Weights of a small GPT-style language model, trained from scratch on English Wikipedia: 981M tokens.
Each number is 128 + 24 x the weight over the matrix's rms, rounded and kept within 0 to 255. Layers, rows and columns count from 0. Numbers have three digits each.

# layer 4 attention query, 768x768, rms 0.0834, rows 701-743, columns 0-63
179105092130138140105146125117127070111184101152170137105121123106171130168116097189076116149167126085095125140142112136123110185107123140110178130173120149156076146173144157153150153167121189
114136100054120111160149148150145117120126118098121106115187106101092109113162132118109099108164165127143128089131084068142131147077142127124169086098140125135152111123165135087138136117191126
176107072156112147101132071141117175072112117107138077078142137148090095126137174121136107114156133158117115206106117111092156154167155184119121172166081100140111141147123165085156136105124111
135155131090155115133132146172095151129120115092121118100095126130119119097155098138124152096111161168087131083102123152143156131139107146136145158081134115110147090123103112156079107114119117
112111140166112166140107135143113147137121170127137140135137115097112144125122123139142145108117158159145148138150123145139131135103139102133147112123130116149116158140100145107149133131122114
145139130112145128145129112120125113152140121101118104114132144133097149095151136119135143132125105142160117116126128116126160122151141152116135168081131094114114127135148132148117104153131107
114162154125157128140107130157122141133093134106127119098123118126132137125099112141108130108106129151101128138129140174118162104125145133115117147114143111165132130111112142143084115126102115
133121129132117159133112166147144139132118167132131111115112125118095137141133126126093159096124141135143121136154119153127132149090159124114132124124137127124151131123116124138103106131122108
122131164150081185140088109093124092143095132155120121126120100146134115124126159128147109110160091123161152128182154111093088131120139142129153113146118112156151143123144112102138145133116085
158082102151155093171100114200124108137167143135108120181132118136139147112136099164101140127144139141145121109096118105087131138109141085132163147121102129110115126125139138150106127113117088
164139113132148155144087136127147088086139130126096114110142098171135163126123138174128131151138115116158108143142151137128134149159139135123125138107122121140104132126137131125144138129124125
128091143105101171096116130116159107137115109131117111120116081184161129100123140128135112160108152109129118135165121151138124099178133124106105128112123118127155125145142126121159147134133133
133124158156117148109159101104149134149111121161119107120150126155133136132195151134189100127159117085128147149140128106158115118146097152099112116099110124132106123129153131112140138124140131
112115119146154120090140149145162152136113149177123140076154167139116159141156127180130148102171108138120137136144111122114123122085151113115125148139158137127122112123133119137123123160108142
128100111149149093126163129109127151124105125160118152156130106095141126135135116150138127124129145168123146114129120128111125142174126098129147124179153149127110100133106121103101154129102133
131135128113178104111124155179112096177145104156141114114096140090157126147128174124116134141114146126138109171072156164141147170116127094145132127097107111136093140114102118163136115129172098
135108121117135167141093155124142137118128145075100133135125094155127166134111138105141102125091141105135136125128150158114140125127146110118109134107173136114133137137104125127131096118132145
121062113060114090130141128136148109118172140100089103144084075134161146141078094095173108149105138123111124133132167151159114116123154117093136121138112068095168139127135144104133136112135062
136091133165127109135147133139111118107132133113125128127144148123115138130169139094142147131083093127173102120119154125127138054148140122118151128110112129139127095098140151120134157112115079
140162117136116149081143104087140131159171146160128125141158117171163150125162125126141120141101148139151146167115123148131090161132148122137119134134127149103119144136137104139139168091092139
133099103143145154139089138130134153127085126116136114145127130132135097179096109152129144085125172120127139159096113136115121170130117143122116143103126109168149178155149104161099126130137124
101160109140139152129087119158132138189119160120125106143152069111100133137150131129135147143167173116144124116126071144130173111096132075125123150149125118118153128140153082141043088166137149
092139146140145117124128088121129083150102165139163145128151132133117117112095109139118107117121163155158149118130118149143124128148140114160125107103127129162148075119170129141124134076145119
097078117190125141144137108128128151150093143154142134168162105147099106120078138132171089176165125105098147101134177143096142177118147140144071135102122092105128082148118084155143119182139174
119079101090102143130157098153156096152111075093134145134104149129152113115173161143139113156121157100125137125124188161103175117160119160120136102074114087137153119084118109083143119122107100
122109150093116136098156144148159134138124124137155123111076126098147146112129122144149159156145126069106151171117110150139144102097110103122130124102129158169141173146096130124103119167142122
104119052126134144132103166148149132149123109182098194143125107123127081144092106158120130134171172161132135132125143112133135151133183055094119133114137119112070144138117125156112111124158159
184118151176136068118077106124139102104135165177136081096117141079134102127152149142142116110127136107127147144149130091141106152129113169120124151123143127119120099116142136150117102112204121
178123121097122133142068199051148178187107136122127155118107161135141120132108135169126103119116117129097108143145087141141110141046138084117147111119091105106084168150126082107150149189098169
145104098161149146130157131065118166091101142176146104093076160134132122155130143160085124151125146137146123108166180118116134108113079109101117109133129155179123159145154113134117146169156152
091096136146102092140085152113113158143143181101122115152125150099118165118122117119130106130149133089121160126135125090138074106116119102157124132129144121093125080101149152074105084157170098
121146123091123087167171137148159113098160130141099120115154101104195160128134098168154157124146154141150128126125116169156137093159157170149096130109168119125087150129155129133092098115149117
125123127107086153150162117114126141135117098140151103155114151143129103088123189134157094170127103137091107109094135086098137207114158104155150122121127113151088108148120157112120097152128127
137161156088149106192154087132119089132111144159100162160116115155157139159159141114140111130094160158075139096137134114122183116123057154103101064131169116143153137074139173159114138140122147
157054133134139137101163121140121114105073161180186089138143138119158144163097125117109060112115121119129141122116198113107121107075140152103087099137148114140115128180145148114112049162127064
138127083185116133104186112123100104113099081093130127137107165107152151118131100179130136117108137136157128155111134124118133107151178104143117133165162126132108146167141106127119176064170100
125123126122124088077144112085159142161138102109155151139147163140151164113169130150122088140105147084120143134122189076140086106142101092097103090121131096123145108138100111106173132113113096
132098124150090109160151125175130136142133139119168128112151124146135136143122121109118128130137097098160153113085119142147160158147081167138105160142120169128167154147125139149118097129140141
134134152159120142170129136103126123148113091109098115176211086170110110150160116133169113148142167103117173080091081130148137096116158089114121140108149179110149106152122148169111123083097130
155136076132128127114139120137155136140143184119100152109175158128135096101112158096150115120120170108117106151137134098140126134101118086161131142111090127158146087120120120124148096116139157
179127155101132133128115139062115143098145133140054183105173152103113094164160126124152156103118107108091114130106167113158102105119162086134121151128144132135099130097134124110084103138095097
115123069132131147159084122131121131160082086114123130147108128152131138128135136110142152096140162120135097104136113097116141127136098134105107101136119142128146165148097073112139101136143168
144124118127127158108096141134130112109118150073100087110120159156163103122111084133114136137099183164131140141097109096160109112112127132108132140119141120093138130128125123163152143126130120
# layer 4 attention key, 768x768, rms 0.0845, rows 701-743, columns 0-63
120166167140121155139108174148108129115111133116112102104153127159135172128100077174145144150128127125102162087162177149118113115145171131141133138174108159127122150103127086134118123136099095
170145115121118122135094134142124141152117129103107066176142117094125135102136156127108079168100115083181105136136123066161111133084155136112111131101139149112093173111149124093152108125176140
125145181109124148080127085096146147073133146138106130150084153097105135124156158134177140099114148065094124121103119096144121105149123120082133094143108125083142148168130121117135131159147137
159146118105158145103124154129181095112110126100101093114096120136137142134119094109144133126144109123140119114115143114090124111111146123136133114118140120139115151138143152083119116133160099
142116111086125109130106119107153119138137115102117093131140150149091109124146140142150141124134126129116118142157156117144146116140097171135124140076140134119129093134134128138154128120145096
100095125128105124144103142130145135128168111127158111133110185143128130096134137117145074128115148105099145116120110098133101132107180132125134135131116108132136121141147135154133107111129114
171083103124133129116141157101134112123130124144107140143145156133113134149128133112151130135101136159118134124099130124109145129084122126131144119108139126121136118134143138135127130114146131
111134108143153077139146139167106129132128106125111109143115125121098142146115113159117141127121122119086129139108112175129153102153136102132134112107148138152151127137132131149119125104157135
142149150124102147143118120121133171147127154116119105121123120146124096124142114138095151149149092117136124144108123121122172135163094135132107117152115143131180140115141137138146125130124133
134080091188124105168071125149123130138120153146147132128123124115101137087069157093135147156120128067151120114151119141122089133110107086090100131143143128093129145151150156161132083077118154
106098155134111075143088146155119138089113103149107103133101126146118136109129100120102100114133180062120145112129103097107127131160147150137169137150113147152141108136093174112112103131133119
110139134160127142154117105176076142156113103114129113123138068140158142119086122115123144125162130131129145096128091147093128131138120134136099120122077117147177139133150131135130127162125140
114132127109120100148146130136119130102119118118145140132116131103147095139177141132106142158151146115083111136126117106105143125124129138126126140156122149158147125146112161154132146143136109
118098142105126138111140128108110142119137145125120101128118156145141109127120082141137086148118126087114125119102126135100154125157135117152091101140155163151120123080126098107083127141122112
129117144139096166166099132129116141148131155169111083135099127120142149104131114126097126155142084136113106105129114101124098114142168146099096091149139138117130118154138066113137124122138116
139186101109146139123125119121112105155160151116113138107179141110105158122140123128123140132105125155140126100166099117132134107098145213131125163136138094184113129124076137133136159130159107
135153129118164121134108118091109169098141124077114135105114155110116083106147138164121123132131119140098074115101160186162144159129114127127096129126140164090149124136125118130058154154152121
145109094121162135118135136084072099125109153150147127130145094150123135097095117137126123134141117124131117126149138119112128077155086118120094147120112111122110119132140129128090145119133127
135120137122162084096129123095126097108215097151112124105131142117162121145146119145059120150127115144125140154150138181142111090136169141162155121108142067166119125129140125141107172107083157
130110106136122142089161162114144127115118115131105145106145114151158129123141148127140121130143134146159104112134121119154154160130123142105139164100114146143104102077139197132151136083127139
148153091159164137143111077154153130077130091164121136139155144140144165104093168167085125106100117133136140113126160155115120103112097095122138120107117133107104107132120197151123128152128132
123142087185140106047123154121150100148117109142154154161142141120109135120150143119099152159164104091137161150099149175150153135110118114145153116122096130136087103151112143125143173121143092
085114133135154098120149167115117160105163092116055142108175098133139109111122151142086146135125106129132128105145127160145137098125101139125120100152144156117147146119118158160147141127102136
140126165066102099186131182138098097111118148132083148111144134126140112144159107144101148124127161118119110147107095127147108088158152132145152136127100136125185113119115125084144093172122115
149132083144147109135155145066135135082182147131134087110108132119143146137145140094158132136118161107128105119109143137117092107138117154165168150096086123130103125166110116110137128120101080
104121057139096172095127134130097187128110137131094089116097118092100113095102172095191104114145112143118099157126089088137095163152132136100138112155127127115075137135106107161114181144148129
123116130144152150111154120081124132121150102135112145155077148135197152119109138108106159144159120158125106092146133105127108144121085117080127168095116104124098097087135154132153178128106110
133127102140107190157131149133129094113122135119099141125102155167112110088137136103121123126126138100119112124152108134137141130133091067148123152149150125136125122141138138122138151142151088
157131124139133142165100135158099151108124159177137126088146131132101123133124104171116124115167132110126118115177123141094127077098139127108111200117108146112156130118120145076121108134128087
158126109192102155154096155137162111117141110131114072100158135135150111108123102142121085133106110123137136149178144137133093081113149144077090160151104118096092086151170115141146172140106067
151078158151154140115143138094117159154113100146105134120084136132101132145171149141130119103131159098160120118148121100154121129140210115081118096118119131161131093154162067119124128138096120
156134148101154124127132107117092138142082124157103142115097108117111141132178116108098123130130123111065146105128134164118095126145128126097121128103139156124186110172150069115151148175128175
095167154144162141133160123167118113127175170092134117101141133091098148134153098117125132110105123143153079145148106163119151158120139119105171144127144146178101098132178115112092149161163092
153093114157116185140117123132106161146096176142130126077100110112110169101122138134118150101118114130114138126169102172137073127083086129107123144187127137118129119168166138092119090137093111
099128089119114130129169137136132128163142085118109186088118126180165130142127149143099136139133092142122137125119120171111128172103082085147169134144126130113138132125107151056121122121102118
134139120145105143173080100112102085103149216116151103147130080130107131130133150088136143122137145149125090103122125109146147087128143071132108177083157143109145115117117149136084091141153137
085073110134119182135119105141119164161169099124143106158087137125150150158145124084145132154166151114087166092077100127126155092082172148113121060166125126120125131157149142117138068088131162
115152127108113183113060173115097090149102139161129121153092150142092127133102111126156116093157089198113128115104127089146141147118142084120085161115104144141119139115157107112176133138121108
158132173156122135129096190152135112138133147082099104122129144108130123133147144164129121101108125141149121138115128135161130130110139149103100116117134125116134151131097094130102130115163175
142114125138116157162128135078110143133135111181140119074132165148130102158082117164130121177121113142147137081168136143086132117115136137136121136128150128150102117138102145111133097158140103
097129157161119151156138109138148130164138117131167147129157144101122121150117129138150156106134168135135113137119117166079140188109132139164101132113128149135139155158091067114168086097100189
145145123140137133114148125121140111107119131081169174095129124106123073133131119078122127090158145170095158122123120155122151113135088117135148108122118090073127130117150123139141173100091121
100154119100171130134126120074150147144129143107112150129141136106102122112103082104100130112169147083126090111156109128103165142132094133134103121110081171139146117129144166090138108098106122
# layer 4 attention value, 768x768, rms 0.0859, rows 640-703, columns 0-63
136113141114100153181092098095125108132115103125141099108131091108141120153125148137118118144125119126109101114124110183121141123134145120158171128122134124109128164138113119063119123149110109
144102123126140129105108118133168109104119141144106130113130144155123118137091079146123133116113137109121136116118137176168119110148117049089135151137127104148146148151151178109138133124148110
127171102137119121153117125134135145126133104118149131080123150158159050157112094112162097080112135128097086128094134162165122115113114092143080146134132109145109131097137109096107143103132155
136111111143129128091140111174137133132163086137136108128160167145155140111109137112129102156091111102111127164096125134139127094094115133173115114109148125131131148114137138170091112147076096
116124092105156158146088086121108145138125124098158122122151138126105082195156133123160169116171122155143102100116070176119133114103102142110147110157155119142132124103096157101137142112104113
145136116130131140125157151117167134111112167132146133155167124135166156128083139133153148100161124125152137142122085174120091096155169137127097134093117107141134152139107139121122085175131122
159154152122155111115134125133126121140105134165117149161116169143078147144162139181112125110139139124113111136100140144108169172157116180162145123143117085156113159112159125130185130158088122
147087134107125188141156161141128143127104155099136115121139152127152133099176162143140122118086083146130119083089152092148101098155149136127162128141133120099098115082107097152133123129148197
101139129126122134096133150144130093105110147165131091132147132133119117121115120137128128120142143138157130109158102102154121114122138105152123135166127124096138132132097119133154143137151130
144144115151143191168160126123119129122129097080115127103174101123157168120120120142132134117116178115159096103151124135109183175151143147127126143154098126098153140157141122120113140136129100
140113131153177149080187131099137133123147125116154130109131144109139136104154146173169115164112105148112136125093097144120103116134118098118096094116119143123113134114172126134166109087122102
095127115122142099155134130082151092117180106122123153139090143138159104101136115113150109144147141082149172133099122095096061098093161093103138134110114114112153161149168138117162156089111091
100085119118111165143166115117129107125109128127143094111101149136135113097149135135118141134105101127098138101131122114164140166115092078147151149106131140101153132076097102152125131116087089
134122126099125158125163131148107135156120135134161102139111118121138112103069121173123124092124122151152135129137092112142110142183111151102099146111101135181132120147147142152107132173117128
097111109137139119126147133098118135150098199139103126125156117118102125109137131136138106167114109154127140150131108134119136117131149144140139130124138110107118119111083128129116138103113111
158144117101119144156130146127126098140090117121090108116126119099159127134085094120130156107134093097125087103103106126128134132135113108109107135109118134126117123153136148111093131163152153
114116117150127132098145154159121152179146112139173125098117119123144111147129163124110114093145134160110123087117164135161109133156117120122126131147093116138110149111118110109129128148190079
145135113124145151128125128133109145127159142131139116131129135136132106165154109099127115140106162110150154131139120105111157102097092154126113081148122113147128156128119119154133140141169127
101104131159101125129169152092141109123127151131129110101109090131121120125138117096139086137127111137159104108157100114151102130153137110107152085117147135116136131142128157143139135115126094
084136086117100126116137122133150138071158152113114099099093120084132159095137132145117172121108088115109151125136138161126126133109125132120149103123104134133089107076176141121101135114150101
081152116174120126119124155087105139125135103131111111165154103131128141135136143117119126134153112136104157152101144103120160117160138078153079109124131122110109198140114089126160138108125126
116126126092136125132121117124178142176178148181109142124144110129174083071150124168102173153125130082082088097120137148145120148133127154144130134128150166116098154123111150142116130122114182
156137110083123139111108160089102122104132088085134105118158120148104177097131110097117139142118132125152112141121139158158156149160134115120125110084117138125130134123141151104107146146111127
125113102151123166090108096121146134117140103180150104130080127143135092081122155124120117131157131150136128171110135132142134148156081141126157142087125144144116133120199140154131146140127114
125135131098113112131130111128121101104135154149125107149112158086175105122113102131092159141106147147129126101089139140143109102106172092144139082140110142098153104092129079137142120128111139
100103130123128143129123162129133122132131104114123118130127144190141088093130113131147126129127131159128112120101125155093149146130127140137165091132123131127090141188134152126091148150165151
140112104152121165179134189080127140107084141131141115149120133108126190159169127155182128130117084168124145132138146149072137144092110139137115107166145101123138117116137120126124133132106179
153103141149147128126152120086125133114153152141085123091086160130117140176130124142116152097154140172172139141051114169148115132107166127110111149148151153112139118172145164132121162109120111
164118092150139134125120130136110134134104115125130145123143133152151132130114128166105126172120122159087136148122123139075119162164122125154117139071075165148152150141134114128134119114133176
110146157124116100098120120174106129147114114138098104114125080135130181091116137134110125117109125133127120131120103141117193102121116130125121164131122122124163091123124110160087137139137109
159125143123119116207116119085124109129139087154119153114112113133091097105121096139133134094138129129098101122155117120106069128108104141073129104117105093142122139155096094159121101150160118
105109079138129048147120078104164120134154079113089128165148161149088124151135134119130130128131121086099154122130123171166142098137174133138112108102147145121109133127149130144118146110137111
139133109182120097116131076156138126130107093135109138133145100167097173130141122151099109128121138142123138172125138128077104140132121100160130133131116075151131094149091125123092114149130113
109201116116105168110100099118113118141137121193171163151148145115127140116118135143132083139087129173088146159133119177119139107092152110141071114101161132117146162115155127088145082084132141
140114086063112153083140145144137147187131156089094128130161183140128118139102178086144146126144178141105106125086108126128106114115075130127124105153132147100083143131142103113147129104111145
155191141081170102147164092107109146147135109131081157137072115139125153119113138124114098109107161098139149120107103103150121157138136119148113111160128118115158133155156113158132147119094158
155120117089156129158137132137104141150129138131131081142078165108130151152148073124159124105120139113096136130138131092119073100135158111078114146139179098085177106113129138149088146154134133
105129131111090096128068159109127150169094109083103091161123102121131124109117104140125124134083140123147080132114170106113157106107149118124126132147146127147133125105134124107124154123197071
078150146135133153131127152149125137138116143114142160121126148086160130166162123079135139126091135118113136147107146124179124123133078118165174131152131175124153136128146139127124134099123116
142172157109139128120097122127145119145122069137127125122146137168105089150111086137081151122087093141100172146130137143100159142132164103112165146138117162160123099128166075135149139071167123
132097116137067131113122133136096106126136128159126129107169121122123116158125097189150107112111144129110142147092110124166111148138130146129108122132085149130140134115186161154121118099173132
065164109116112156162104146153116158131125085080131135169172161137165173113109116102137155121095106127140123180132112128114115085090106128134124129146137069114137142114119141119125151140118105
105116094147125096137107084141086124149121142143121108106116136144112137150148136145136128152134119131155152093097123119125127159124109127120110108087154093123125135130127149153143102150139124
136142138087154151145165128107140159101155093177144124114138115128105124168111092107141204106146153144143134113094177155132100141122183150123104150154137117133176113191097118160145111128128151
163112147123131105184177172126104160156109109113134133108110160136054175132106127136137118139132132131176088090117184148096109182119092122100125117100125121094137168130119157114107109136127132
095103161111146111110150141112130167150163108166167142111150095153113153105144116120109096115137144115124118107132124107152136082080152123149134119135110115152118145110151117098112078141162142
118129149155087110099130131104100097119137132163110115100118101166134128143137148173167140142115175101150110110155157149133123124090111112167134134153098181159113137109112108106170151171140133
108089173136162127105125120125082109176126143128161132121136145086129148110139147153131162125145156141103120108146132081184124109134151150158108111166122132133138138135140145202132134133107148
137175158139143164128128149148166117130105131149118150133161119165091124130143145108117099125159114126119116096128160121139138114116105148176165132103132097112134135130115130135143192125139105
117145101110130123090117137121150050104126110124144141158158155114147153100066115135125120140125105094121118102135128142117157129145157147154119103127149095128114090132181162145123118135150096
159131142178123188121156130110146117159155123095124151137131092150161162158125091147155162111128117068144098099109125071134144145057108100106139144164154111128149129154157129125143110125132176
124109054083127092142073080151132169111176120152137114155145133081124156172122097119157106145139168137122155111141102154137113145122109113147163161092128150143140145128091147111103114135082088
140135130114079127132111144153114135166091162111120090142167127126092135136144132084130149142153117089132136094101170097132132146104105113112154140154126158128088075109137115129136134060094122
143140144149085137133108122107138116154101105121121098162081085130158165112105130197137124164130094127066119159107113111165096079114113132096151113114160130072131117090137137169137138146133171
109070135099126120111141150149144111121153146147161110138133129127120143154135106136142117126101134107119099119140137131131164073093168164136129117105134156131128123154123079099138122135115116
070113137110142102098131147172138096122141151126140128122129144105165115126130143132110124126128141146148125112146132138164122081093151126146136093137157109141095105141128114144098168107111164
133108130086118121101092140096141098111062109156143100133119145068141134134138082127099086135157121121164153146157137165141146097115161111113118118154129144128130118180124101108105092187117116
107100098123086126152098123128122134168135119120134168087127152127118170115127106114121108132128104137098145147113118147154105162121092140127131110093147139174139184056143100117147091125105122
130117096125158141095115135115123147143155099094139100141059135117155129125115119142132146123093118175148132128127123154142076154132095088137146148170142126123148156110114069111102130116127150
108148114143115126118154140096131122072164153089149050118121146107164137164153108124114099119125129154200126090130087068186146122144126097113113154110116081107149117136128134154153143134136114
115127107174151117130132119113143115181103171146140146136134105111123106140165123166173143146138135100129124136118133156147154087113092125135108128133144153099143149104088112148175097132130116
078102089136160155096130136129102128086143115168083104143123152156128127116108129148155159093133148116123127159113140158117109159144112142135129118103056139117116136094155126149157119095140104
112159138139125182117125088160147144100152143134112122152121136119173103132111208102115148142149109144159128107135111129124103119169118114106088140130129111121094141131154098093150133110121135
105124123165147160109105082111129112128135135167170148155132125135158126136094107179153172108137158149093111154121128125084121158130096141109126122111115119151094144121146134149090129144136113
# layer 4 attention output (transposed), 768x768, rms 0.0815, rows 640-703, columns 0-63
138096139129146143118122124155129104130165145137135152158165153154130157113130160136154129134140141163110121172096103127141130146133087147097095124119153140112120091138129121177151123122129162
152094145137123131173109134126116158147133160132143130140149129111158125084167179073118149142115096153126102179136134104089116130108147139219155134088125139146102123094114091130094107107110121
143106170116142110137124100104097140158127109105096122154129117113137126131161158134100162179201105145150144134126154114150146130149133148116156119141096114132126103140087108137124126092141097
127137113123104144133136096122125128103104143114158134144113108145100098129148144129109145130142155116123116090150148156137142124142109104070165136158125181141188103161116132112128169100171140
155112162189099121079150183128103134148134110124133163131138172136103153105118115140108134125111106082119169156142146113195168142131148072125073139122102109072126136141133129144124150147155159
091134153137132131147125081151141137132141122122144112075108130169148115139122101120091121147077106175104115115115132085165120150085112110138133121130175125112102133141147138123150133084168155
122179142105138092150122128128091136100105105093163139122134096129120115109098144102118098149130145135150130120116110120131157101126140103076112167101148173122135120129125169115107146176138183
097172123114131079127124140133129111072135085154131101147136085095109156119076149117114109120174160109114119175165146192138153118131139130105126113078130127169148137208126146115175123144134096
159104136147140133117109066174121147171123116136153175111149094130148117151154090096151145127108111146104115180126116130110141149173137144097146099126097107126150142130147130138135097102158125
127142134103116065104098127117131122079094169110144141155114162121133114117094125123121128150119081150060161133129098141126113118130172111098121129095148151149100109091120127147141112121122141
145143132119080112187142105162115121133141133176142121109131098131139144114130112113097117089100141115145133111158160135181108144110164119088148141139105134169174101152107104079118094144109123
172109134147118134119160149143112130119136111169138099151141107131102149154121158160147115109127136173105121131150079159149139165149112145124130122125129143154123113096121149133103103156121163
150127124109155138104108164132120147129141118144147146157153116129123141129104154124133148114153169116146113180102120133107150099132117168130133130117114109127098104143140141111118148154148164
168155124113131083126088147098142075089145117166109152123167130148111143165122127053111135179143098094110088130138142130127149154083144106159181144132115135102099157131139110087126108084136104
151129122125134147120119119150160129121153055124128124140154195136118114149133128126114127140163112101094126103107139089091115145121103133105106139145126071106158108132160106129135099146149137
138102111133122096121146139147143122143108114142195146133123158135092117154178172139131159165118127122126142119138129142134084098109133093150170146135157107149138129114132122156154129111145133
121131118088122124172083107142143093132109156088103170143162140138152145133119155110120154128110099100143174118119114135102156138114122135132097136159168110127136122130150116135167119110111153
087119173136135123134125160152154121155116177114148136144113141151141164126131167153116125103157092145103097139129110141131081117127165164102121159149129134121122140126136101108127131115124136
177114077102124133113111138131134126140149123132084129089157142097107116108086151158129169155124120077115131138084144118100157111107101123160136154157077127093162123162152137177168116160079130
144122157117161157106141159131100118124132145124116135126157127122133095157117164126144103135152133130157107131118142136105088147160082110167114129125155135143159103147113132141145128142120145
131089112109110125137113120150181096150150143086122189091084162136157148134120170126126120120099139099153126170149118147170109110125155156102123134135116173113135079141101145140132112155157165
141148077161099117160128145126113135142106116095140107166122153116112170184130108130140126117134151149172115135094121136143146133121110127107164126119137108139150139131164110115109110114131116
104184089132159093138116088129121099144119131163134133131133104128144095147105153127131084126108129137120109142134155100155132160092150129132159121183149192135091145142151128117160120101147121
153173134135110095124153177134077158118132140163094155135172137135153132142125080117123117139145123108105140121140124102142109079130162120143120116175141096151139085118151100098129151132104099
142113102117094130129110117147128130111139130113110144128109125180131125166155130129128118143125099142115143170197133116126159093126086154120119165115142136122102130133116171154139121138137100
140147156123129080136125109111115129160120145117127137132112075061117105127145144114145109151146117140132107122172113134134121133136160132082125118128109106135137137111135098094157126173130149
131148125110131107096152057116147127126142124108133145087135145150149064128121144140130120117186155109127091086102126065142148118135170141099137120108143151155131142153120145146092139134158104
112113120140131159108128128136097110137117127100151127152168147123139138084148099059139132154080139105110113099108115129109132122141108143152127102112106129121093169126099130130128097151147120
104117159097151111118123170122154152139153125057161089108147133136121115116129109107124133132167143133118119120122125127152122089074149140078179108150138123074133087102126128102121115134155134
141166130150122130166128126092124114191077125105124112139132173099115115140149119147132130094156152157136131145152156130161112126093151146152150094133129142156155157122139143125133100134138170
101147126130151124057118123130124136119095177134139093098142142109187144129195154109108133152117102128150157143093116136122155145151149121172137139134132153113128137137182156101210123067096142
118121123093159137109115138145120109142101133130183116135142139102118091117134145163149118091132142110164104133127097128091148168078104134099121166110150095143135135109127187086138093149129126
139110120087149167148114147117104152129148143097149099114071182097161114108152126141160125127098151106100108104167136109158168084141137148119118104114160160058154127162134137143117130078075135
123075153134122085172198150132140136097124153086130138132107133138123123115101105102125119142143109099157108070135180116165105138136101143106166134125083156134121090137127155123087135134127107
105171115115171126162123112136107157090124095121116130120088087126106064122181102158199107137135122117131081110134139136125141110184136116101139131140128102119121123113134137139097135131120113
104100095153068139093127146129106106122129151143159138143119113136161139097119118129089143136141135110106127126136133132080128095136126145159149169153120122138105150138154125124151178125158090
097178156130098121123106109108148110126125078093154130121139140119133132100135186106140144124114134156159114111106141118106170136117139097156139119117107141166139128153161120113136147083120128
154130157142189132118173133140116154073130168122167150127128123136115098182156119114153115071143135139114177149110096117148094133096126129119141152096104167097129096136126122130148128109097173
183106111117117112113165133116124104120116134125084122134125172161092131110102145162115084141178149157140113100126120099091174123116145149116114123107091104138137141136087104120103119151150133
098111136172106117114128096110091094118104144134114122113095157122117127118166142121127119130162134115149087069111116082165110148087118171180112109125114082085118149131112134108138131146117127
130134132107185137113141091101145142156089136097115144173098121142167110123142118103108178158144118138156106086160138115112114122118152094153143176107149124134131131172100109158117116164104157
161156147111154127101133134082142145130134115179129109053116097086056110160164152140134141131142139155111100104116148118174114170125125147109151160137091178135133123138116148138114121134127132
121144108118140113146150173174114085108135126134141147169131137114149134099127103110154102116096122134123103116118094155156134113126123106127111115136131119154157130107141164115118128118112121
082145094134152109151084139179127133149112147093093140134110133136144126118139165121148089187099117134167122104092104148145136144164122128122140126126121165137114112118148168101121180119151122
105153113126091140123126067117147137127153120132140172146120146100168105117139124115132110099138125120088149185128116105150153081103173165154113133154104149129081095089136122154146125168113148
126151119122129101189101118115131097107103172093085134156120171135166186126126125140162161146118107160099142109133149147088114163137119158137137124129133128133101095178111104148172142090126084
171147097138176101107149135103139138141143106116143109167108151105127098110140095040137105148127113153130114119103128136104154131145164116108113129137168099116091133144140103148097125128141136
126121122121112150140136148118133129116161104117122113148132071174133150123122100102070090116113123092139111149118155192110151123113115118112194122103111166090131144128136127068141125132129093
144115146119065069142147128117094135121183150133134141122111144096169139100115126124148151118090105136127138144141095145108120121119149097093130165119136154133128112126148142107154101123117137
138096109134134141142141111129113167115123158163101092113142086158105110158158151121145123121160126133118127102136115123142099102098081137146148126119100181082160166172117093114158137102093139
132141128102081108177109136101089174116126128145156129077133142102090082122114156121155090129115138157120181144150118167128156155175095116125099136084124136177116125105096089108119130139121105
142156134140108175088156157104126084151092129146095100114129140196150118129139125149114148097129105134100129100102123152156125153099116134108102105161087160125140139106145152140143162102132167
109114140096154129121118116142111116121116089125139155105098112139107123134124103106116114090101124150131113123145121098140084156123138144151087185117113136093152129150106138158131094142144129
147107099120161119126101113165109143123090129116149153117132152114138079100130124095110092116098169128171128117148139125140177113158112161149108136082100109137139130159124090090143093072155109
134153113135132097112133069156146142122153144118128151111080141127095145125084134164129147136185132161137130164135130153145105158134064115105091119148146130158122141140130183138141123153131141
114146109096095125142130118107089111140122096141112103118148100179102123132153110162140113157150096142134143153127129162095148140148122143105126197097101118137119136131130168126132093102141134
122130135140113165144151147175123149095137128150135173132166111172081072113136123108124159113101157126127109105080118118123104141110092155113105118111161117151121131097137121176135175088154130
163118147143167137106121092130109139086132145155123118184138090140140077121110128140126159138113095131107127125195176104117158124100155137123103162137091118112133071149136126138116161114140129
154127157084124146144158103142139128124097143136108130095129125137113144118121143103139116115154120126093144119070139112100150117106149172149093100076129112162119075114127134115140118129140088
124113151121162122132122099147116115167109086169138164109160117121125162124079121122080120158141114082110160161134125120131129142114148128149112100095105147170146124123144123089157074102103121
116104134112102120119108109197129134102122136112144126112110142177118134107107136107098104149156130142148136102113133173080110122106127128128114128116088141138170128201144102128120124155155143
152158178096083104111093103132137151167124154110182145130126129092142120119096131096120128108119139136158115118145117092149143103134123112149166112136172098140155144117103118119116161155122159
149095127117147084134141186101090121157106127136133096149134150115130143107145097130125132095135147109124166132134111126155140154130164129146127134152132132119161103135128118141104136136098131
147146113125120097145149182145150132128131149122075118128129121137125099125201128104116103121134125179138114116082158143151171113129165114150141123129129179058141123164085140089128149157148161